Weights of a small transformer language model.
Training: a variant of Adam for these matrices, 156M tokens, 9064 steps.
Each number is 128 + 24 x the weight over its row's rms, rounded and kept within 0 to 255. Layers, rows and columns count from 0. Numbers have three digits each. The size before them is the row's rms in percent of the matrix's.

# up: layer 6 MLP up, 256x64, rms 0.219, rows 112-158, columns 0-63
# down: layer 6 MLP down (transposed), 256x64, rms 0.216, rows 112-157, columns 0-63
up112 100:112083172100114124165108121162162170085137144103112135132163118154146139112114114112159146074148129176103165114112097126150099132158140162136117115104110106114134138144094116127130137155101138
down112 108:156067111120130115148170161136088100129095143132142115101125104110123125135075092137162128137097115128104108132144120136146102100121095125124119140122100176122092100115117101123164162147137177
up113 101:114129144134141090122085147145082143166120162130106140138113129132160133116106130156141141102106076076134156139139186086138088138165125139141141159097142154158114151112108133122105132154154132
down113 102:157149138113108122128142147156111109148095151093187122107112159146102129142139144068135153142129149141119154137101157130152106168148125129149136114189101122146116134122122099165107157173134160
up114 096:087116107134138176139102124094164155123138093130088129134133159134142154127136100109093122106123121170138148090093104113168115171144162093077113147114139107124145132097103108119137101124161127
down114 100:115115131122113140179140125127144127135130165125128094123129131096098113140065129132133118135129173060105158172135169104120138096095092131144162143088149126158157122134143145122142095125152121
up115 095:135110155127125146132127137143190125125103088066087084130123091127133159142102119133128141100104124123134084129146112110145145159121135133084114098115155105164133166112089132101093116142116149
down115 098:170109178142114098103132115152192121144115159118139098149165110121151148133115130108124159166082183152130143150109146145127104138095083134138149122099096133106141156116119144111152132134114124
up116 099:124099098148167171142082112136079131165131115124115115132107134193155130124121113152132133137151098146152103172135193140134149146152133114126155133143129120158127151086109102137113130111115096
down116 088:127164105160154130123110119132117128177117092150125155133153139131098096132137172119089104171099163121128109131115086125074110119140117111123124122112094152146110103089142127138121196135148145
up117 099:102126150088139146108123102101166107093115105142115111155133156132157129086118142141107170099077137154065084113145178117139093115115126166129130106118108119101122120138108122123159121115104131
down117 100:139108130113132096105148139158089113140100140123128103140178143117120143110144122095103145172100064120113136124144116121148119103131144157154138122121117058131115095128102142168120133152119069
up118 088:126128134126131163132095140170122106095125132065099154130150143126156155148128087147164175144132108113156125135077146086140136113113135086128154134132094090150140110120118113161112124141082134
down118 085:128123139090158142132154109104111108154118140158166119195129118121075110119170151140120126128141093111136145124131153128131159117163117116100087110121147123139080138106066149103111150139159127
up119 103:141095133116134083205144159142160121099105127112119156100123130125181097123144138125109138083108135142131128115117130121135158162158161136110110147169170128126127141128139155115098109105170152
down119 105:113103137153152082146107150120097142131118104105148115137140152121089149170117107109129127130121140136175107158102112179100114118161145138127125165119205115144112094104107154121164124102129123
up120 098:112093144133132148099118167103150112160101115071114127144158159091151115118097132134174106121148109129147157148108117107141160113136103109100116137108154103105110177114149112150122106122146189
down120 109:089115093127077118146104115168145161117128089093125116142127168126095113131130128151118063118117138150106105128115088141167165137105135137092116138115147162115132089162115149099116158128114131
up121 116:077105106149181099169126138153092146138151093116120099101129135156139125109088112135157140122107128099177142129141160100133150184138125153134130145101143130151115167163115139118145131090129129
down121 099:159127118130163150130147121134153161100123143141137145103136109113113156153134152143145128156107183098070108110142127125152143094159163137145128152125118142137099137186120098130115197107098125
up122 125:118114104134130138137150163174130130138155103142104146110169144160180137088178104150131146103121176139156128113093122114176122117086104094103150117136131157122112141092111116146142103154124117
down122 137:108115109101129127137116118145134141114160154147100148081136086117137114138132174080118135089129131106113118129101077153085090146127158102118074140156127136119102168152114117123169111094128127
up123 120:068100132114155137104115154100107175100102130091124119142164158149149148103110133131149179127097092136098122110136153112141118144157144122153118164097113146090127133139159146138110136121174099
down123 125:105118132146113159138077181188104117130119142092163117109133137139128080115137162126153089148151130154179132119124140176122134106118114126123113144110132102118115125134099145135146182122087122
up124 099:138124138147144146102148091122108084101124127118095094117121126131116109073100145110131147164103141095114097122120179107128101148148130110110110145175161141121130130129137150167164122174151078
down124 098:151126119146106093113116108140118155119143125111148142137172119127093067121155094133123118184061154167148147115125108131118179138153108113106137126138132153151104129119110138118105132108177103
up125 087:125047108119111088128127102153121116168107133100131163158181114111126132125095129122152127147143155133123123125092114148118104110103164105107107094093149115097180142109145148139121140138142115
down125 082:147092088193120072100103135165119153140107120145108166133113108135145142138113143108131134150105149125104109130143096112090127112098141129116106112098134076107130129135154154142088171108149118
up126 089:076128127112156143137134130117119156118088142121120099083165101116138104126103103160129126114093142143104088098150087139144165153132173128093096167113149165133131140131086134131119083119135143
down126 092:105126109141111136100100136154132113092102122160151080116112131148066094134133127182090092128112141161089120131150132115117140124103079106101091120186123131107123133142108136118100130128129111
up127 103:126099159100144130125128185100115124137147069129099148105148133139153084101147100114106125105161123151157144089152112167138141146089158126123162089127106157108135131107131125117146092108127162
down127 106:096085144139124136143171100140124109103148130094100119133106124102135174122123182112125133172140116109099120127148125163112106121122131096101180146140143139150102174093150113156097110096157119
up128 099:097125129120125149146112125154137139099124142094122097135141086107139180105130070137152154151120096119065145108090134164163170137129119141167108150115144119154101135149108163114141139108140105
down128 083:142115137063142101153149169124090114174149103123079170093106120129128119101130094139116123108120115144110137144172139106144106148135142145138144107101117133126135143101138089173101162116133163
up129 093:141117123133152139127087136151158175093147140070149138149142092106141129089136134135129165125149133131139130136176111169113147139111151085085129143100133154157109162129158177135112133160145129
down129 094:143132160128107096112116078142156126151153133127096148152093120156138129150178125166117123161119132118136129110152169138105107128136138115160138166115057115136141194094121124108137146134149137
up130 100:128124145107118130124111145171173146115132159072131115129146171116142159126181088100151139129137125141163121121137118158119103127116165124124113177150108127138138161153184123093120119143163095
down130 093:081097096134140109162148123120161109190118157145096121127137163153094160111156126116109108113148121147113107137129088159168132119145143156128125078129152122125117162172104151108137116121092133
up131 105:143072151105137085133143173102119145127131139135143154100129181156146106125139094155157141146123126088146117131142111149174147127072101074158110148142122164130116147139139121150115109135121117
down131 098:134120137152117126146102135127123111145128179117162180191185119106137146135148077137130159181104109112141124126145151105124135138128106143120082113144147108133108138126108106103111158118142085
up132 100:136102120130114115102150127161125129134173091123109099133123090159125070123096126103138140134136119109139166140144088135133120138084101134151170109086146130110154146148098106111084078145156146
down132 093:074124149162143128142094132159140102123130109107139125173175115102091162108151110124116166114123116133137132180153082153138135138160070132153164140121145149147128138112137152127129156107142098
up133 100:092082148115158138111131142116132128114171116122119112148128148138144124100114090098091180139112131164141154149096120155144108133142145137119107177103163123127124149133078138141118144152189165
down133 090:102122152169083117115132133117109164136139095145112113116134133123112089144145127085085155132113096128118139168137145149107137113131105147103120115110131148128115141139097136113139225133130176
up134 086:137126146155127148171147121125124131121129155116126090089091092109141088093083130119099185092158123147123112144138138179145167158142113110111141105098115148111131121154104110172127125145108109
down134 087:138027104145127080149114099178144117154105137126135137169148132143090155109125102097107143167090105148150157118118110090128151119152131128130124120128144132119110125121126121146112150125134130
up135 098:155137164162134091139125098157141123121142117126122157136134165174123103107124139161112152127175128091112103114112131127125141159158129109198180158146155139119151143130114124171128122115174119
down135 095:114120095188126047134075138180134119129138136167118151129138092123085121138137143112121147115106125138094114128148125159142145145123130158139147115095127144122135115117122103143141115069143146
up136 114:157112135140136117095120128113169116103121138116086140125162096165173094090136145174087154183099150162114133145100132127110142158167138143130142132146107109131108164129117134144106131168149145
down136 110:154148129185110090140122128150160129136095105072104128094136106140138114152104119137109124203128158139136123161112153093120151101118146129101145163130137156131109090128119094124149143149125162
up137 104:117100155165117143144160151118143129143113157100131105103161130188143116137130094117142154143144116145141144109105138152096095138132119132069129154116135093110094172105128152198131136109130111
down137 085:123105093110136108125093108143131080156122114141079153172094121093111107096132135166117105111104099128094143171132140113151129109151110142168117095115163145152166123154112132099110167132132132
up138 085:093124130154116131152082113158160082105187150114123108134128154129134106114140112149161150142131137161127120151139146141109112103138173111113140121062099129143146145110132100137143080149085144
down138 091:133135140134125142188156110156152145124102141098152190096144123125102162143148122175131122135126136123130149106113124160158160178116128132081132130120115075105120135167150114133139096116089134
up139 092:087125153100143143138130136146150154100085107144084158117127155107161108110100124137150139154121128156135141134158128097121127127064165187143127174147146130103129115098098121140137103094137108
down139 097:168093145122151114153098142136131157095149134133126114122173093107113084162132119119114125128132102189118098137093157109143092092119147152106120102150103095145123120155137104125169111149095155
up140 086:144139128103129156117134125149127110100133177161122124168195162103185130115105098094121141158113132166132142105111157160132156159115147122115151169167144144120095120096115143126157123139134131
down140 094:136139096122154127102112141136174102183174112156121112154118123137094129119139118136138137115119100116158125141131116091120130112051116157167121143179151088151144121150109124162137130107136098
up141 095:082113111110166147172144087130117131071106126092115077138107127132117146121076118131146131122134131100147171157116148123155134151098134160118168149136137092116144144105087123141146140109098132
down141 075:128121148142110103123112112159166115123144124114163140104150099129082122139182125129095118126113180141141126113147166148149141104125124103148103106099082161135140110130112137121111205127165111
up142 099:127103135109104123118134107153085122130143123084105119078125146184140100102104156134110148162164128124091134125148156119144126144133114103112119152153103122196131147161155148168136108143114163
down142 097:148136122138130149163150137149079147162145098104142102146111108082088202132167109098121135161146152122151151147108148116136148119135127183145114145131098132160101131133132128144107152159137127
up143 098:127132115112134140093129125127092104148177095116075102116152127165145121088106078119149136148131101160160119074118103139144113139105144111110085146151116149117159122131092116112102127158107158
down143 108:103155108159145118131138116164143076130119138148137133079137134156087139124140155104143102176170095134110135119092140084122125171104161117143125154159150147160115135096125121136136170098127151
up144 095:099140166135157123153124128119107068143071111173102118077129128163127125113130120157093114124101100107170106100121120133134123164086172150128155137126145163105131158120145125133141107125109115
down144 098:088151130131129118167084157139141093104132099131129139154155128159109157108168146146120109133106064162130156143163170107123117116100113105125104132118097146137133139121112071143156104154135104
up145 103:125095150135143173140138072114152136079122117117104127142152131173141126080155124147113186112130144173112124172111152151111121143108164128096128121128102119126116117159105149121175131138150109
down145 099:119083098152096149131107123159111112128137097112183138166141144153095137139148143107115137166170100112127088111104127129083124099155086131099132143117161140130074115151126108144117120123092125
up146 109:101108144125145151147115129130150115118095137104116150108125125118128077139122109127149135115113137159170134094136096110134113172112140118118123152153138145106212132140093100147156075145105082
down146 104:147095135146140117078156122121151136103144138105148121152143067088132116130136107096114115110130143140136143153102178161131118122155120116090157099141131132128128135155156206111163123146155139
up147 101:109115167141127100146141101143092139093117118156128128090151156127160137123144095113142150116169093116112113148169134181153118139168108184135125120096161119113134137134110167089102111149106140
down147 098:158106099141131116133134180166110097144159126085115146150131091116199131127135112115138120145134107128123133103153110136149122134111099123092103111139090111162089134087123186144163122127135125
up148 114:133140138147157122110130134105207101151113132127118107158148112159144157138153120139108161138116165139156142155086138136134081149135118105136145129113170145095163139124093111145148119154172165
down148 111:095125104138091120133122137152135123141076109115133148167134111131104109148144104092146112158055159144137098098138119116115106121140139142118110168078099114137078116151159134140105102155145112
up149 104:116112170115146118167110149117119143141107102124099121159101141130127119111086100139127120113112134131082149148150120119137103134126135107159122129128164080121181142153107186137079109160127072
down149 102:112099122143103096117059147159103098123115112092148104119122130140106155170134147141152128107120122181138129159148101181114136118109136062150138126139122122105136121124148133125148081135155111
up150 101:178140143153178091149144104091134121114113107127102126174132140136153106107120136165118158114122095098140187134111157142138137131126147145113136120145152157093194139126124124172130130112145108
down150 104:151120104193095086121119133111082168151106125143098141138137107120116149144124153101113149181141119145124100145117125116155125155119113172128144149119147126125155123173129091177143153118092122
up151 115:127118139145147107149096155108108162120105113093105137102136111143154125081144103171158172076126104133112080098148136106125087134094148122118113136164165138115101124135125152116160131136161095
down151 101:131140132148154129155110131129181142125119117086156150080127118152127146130112168119138157114108128158082109139074137146092157093112135135092144167139141153144152126115156132160121189119128147
up152 101:142116127118137097125076147159120144139156115102106111098105119128140141120119099113189117132120101086154124147136141113134152144147139089132150097179153101108169155130106136113123095104163074
down152 107:097104084137108152144113105174168142135115123123156089157170139115133144130157109119139139134153115130115168139159115154134136095070118146090166161111083133133162144133131120136087109098126129
up153 104:123058105134131105102100120128119051128151123126120114118152096130132133139155102121107162150137136149161105112143162122159117126118176130146147145108172115130107139155105186149125121136148130
down153 099:108062086170112086100125117154106100128086126141132095139153091150140114121102120108135140130133123143130175151126147091103132117118119119146158150142160164111112133131128146126121165135067116
up154 109:121133121157127086139123129162143156120114118103140131114127119130140114107120129129167145141129129135097156134193116136119125148117167124137097176072137090127139169147140201144110097119096098
down154 107:153123136146117116122146126106140123155135096085146160125181133124102159152154149136143126120116136083115125126137119132146106110135112113142096135130127122128103160095190094173107077068096135
up155 114:127104130141140146117112114154123153093098134113102132160104087128154142111142121149139121137130123123161138127147139138143137115133094131137170194137145092072152154119097215101137127123131130
down155 129:134107109125118106142112149167118123125153144136164122119130146127132115108109129124156115109136142117132155091104135096130129148097095084057104132127116120053159125097161139119103182127096141
up156 088:102149118130114120156141103147126106138111152100112100166159166113138128144117143113124111194091133132120127146136154114148104137103096123164120143120137148125159133110117191114135045118120130
down156 090:117128117103131130130099147115171122137098160088120107169173141089122163145167125144121173111133152143153145138109186158154161128106162138119134131096109133113090107154123162115123144097105139
up157 104:095106181120132126154129140190120131113132126148125161102100133151141093075140129126115128112109148135117113127098123181143116159106163119102091140131121075113165132146092160118115123140141092
down157 114:132125129139150109179127149140082123166156129115146150134179126133130144130107115145124115130103155205125098121130121122104101118144124180092114104120124136147155125143096103185122124152160109
up158 104:121108108160174114154103120115101177108139125109094134098149120130134106128129117163135189099163114134141128103105110153157096155118145096112134155129133179113107114109099111113168102090130145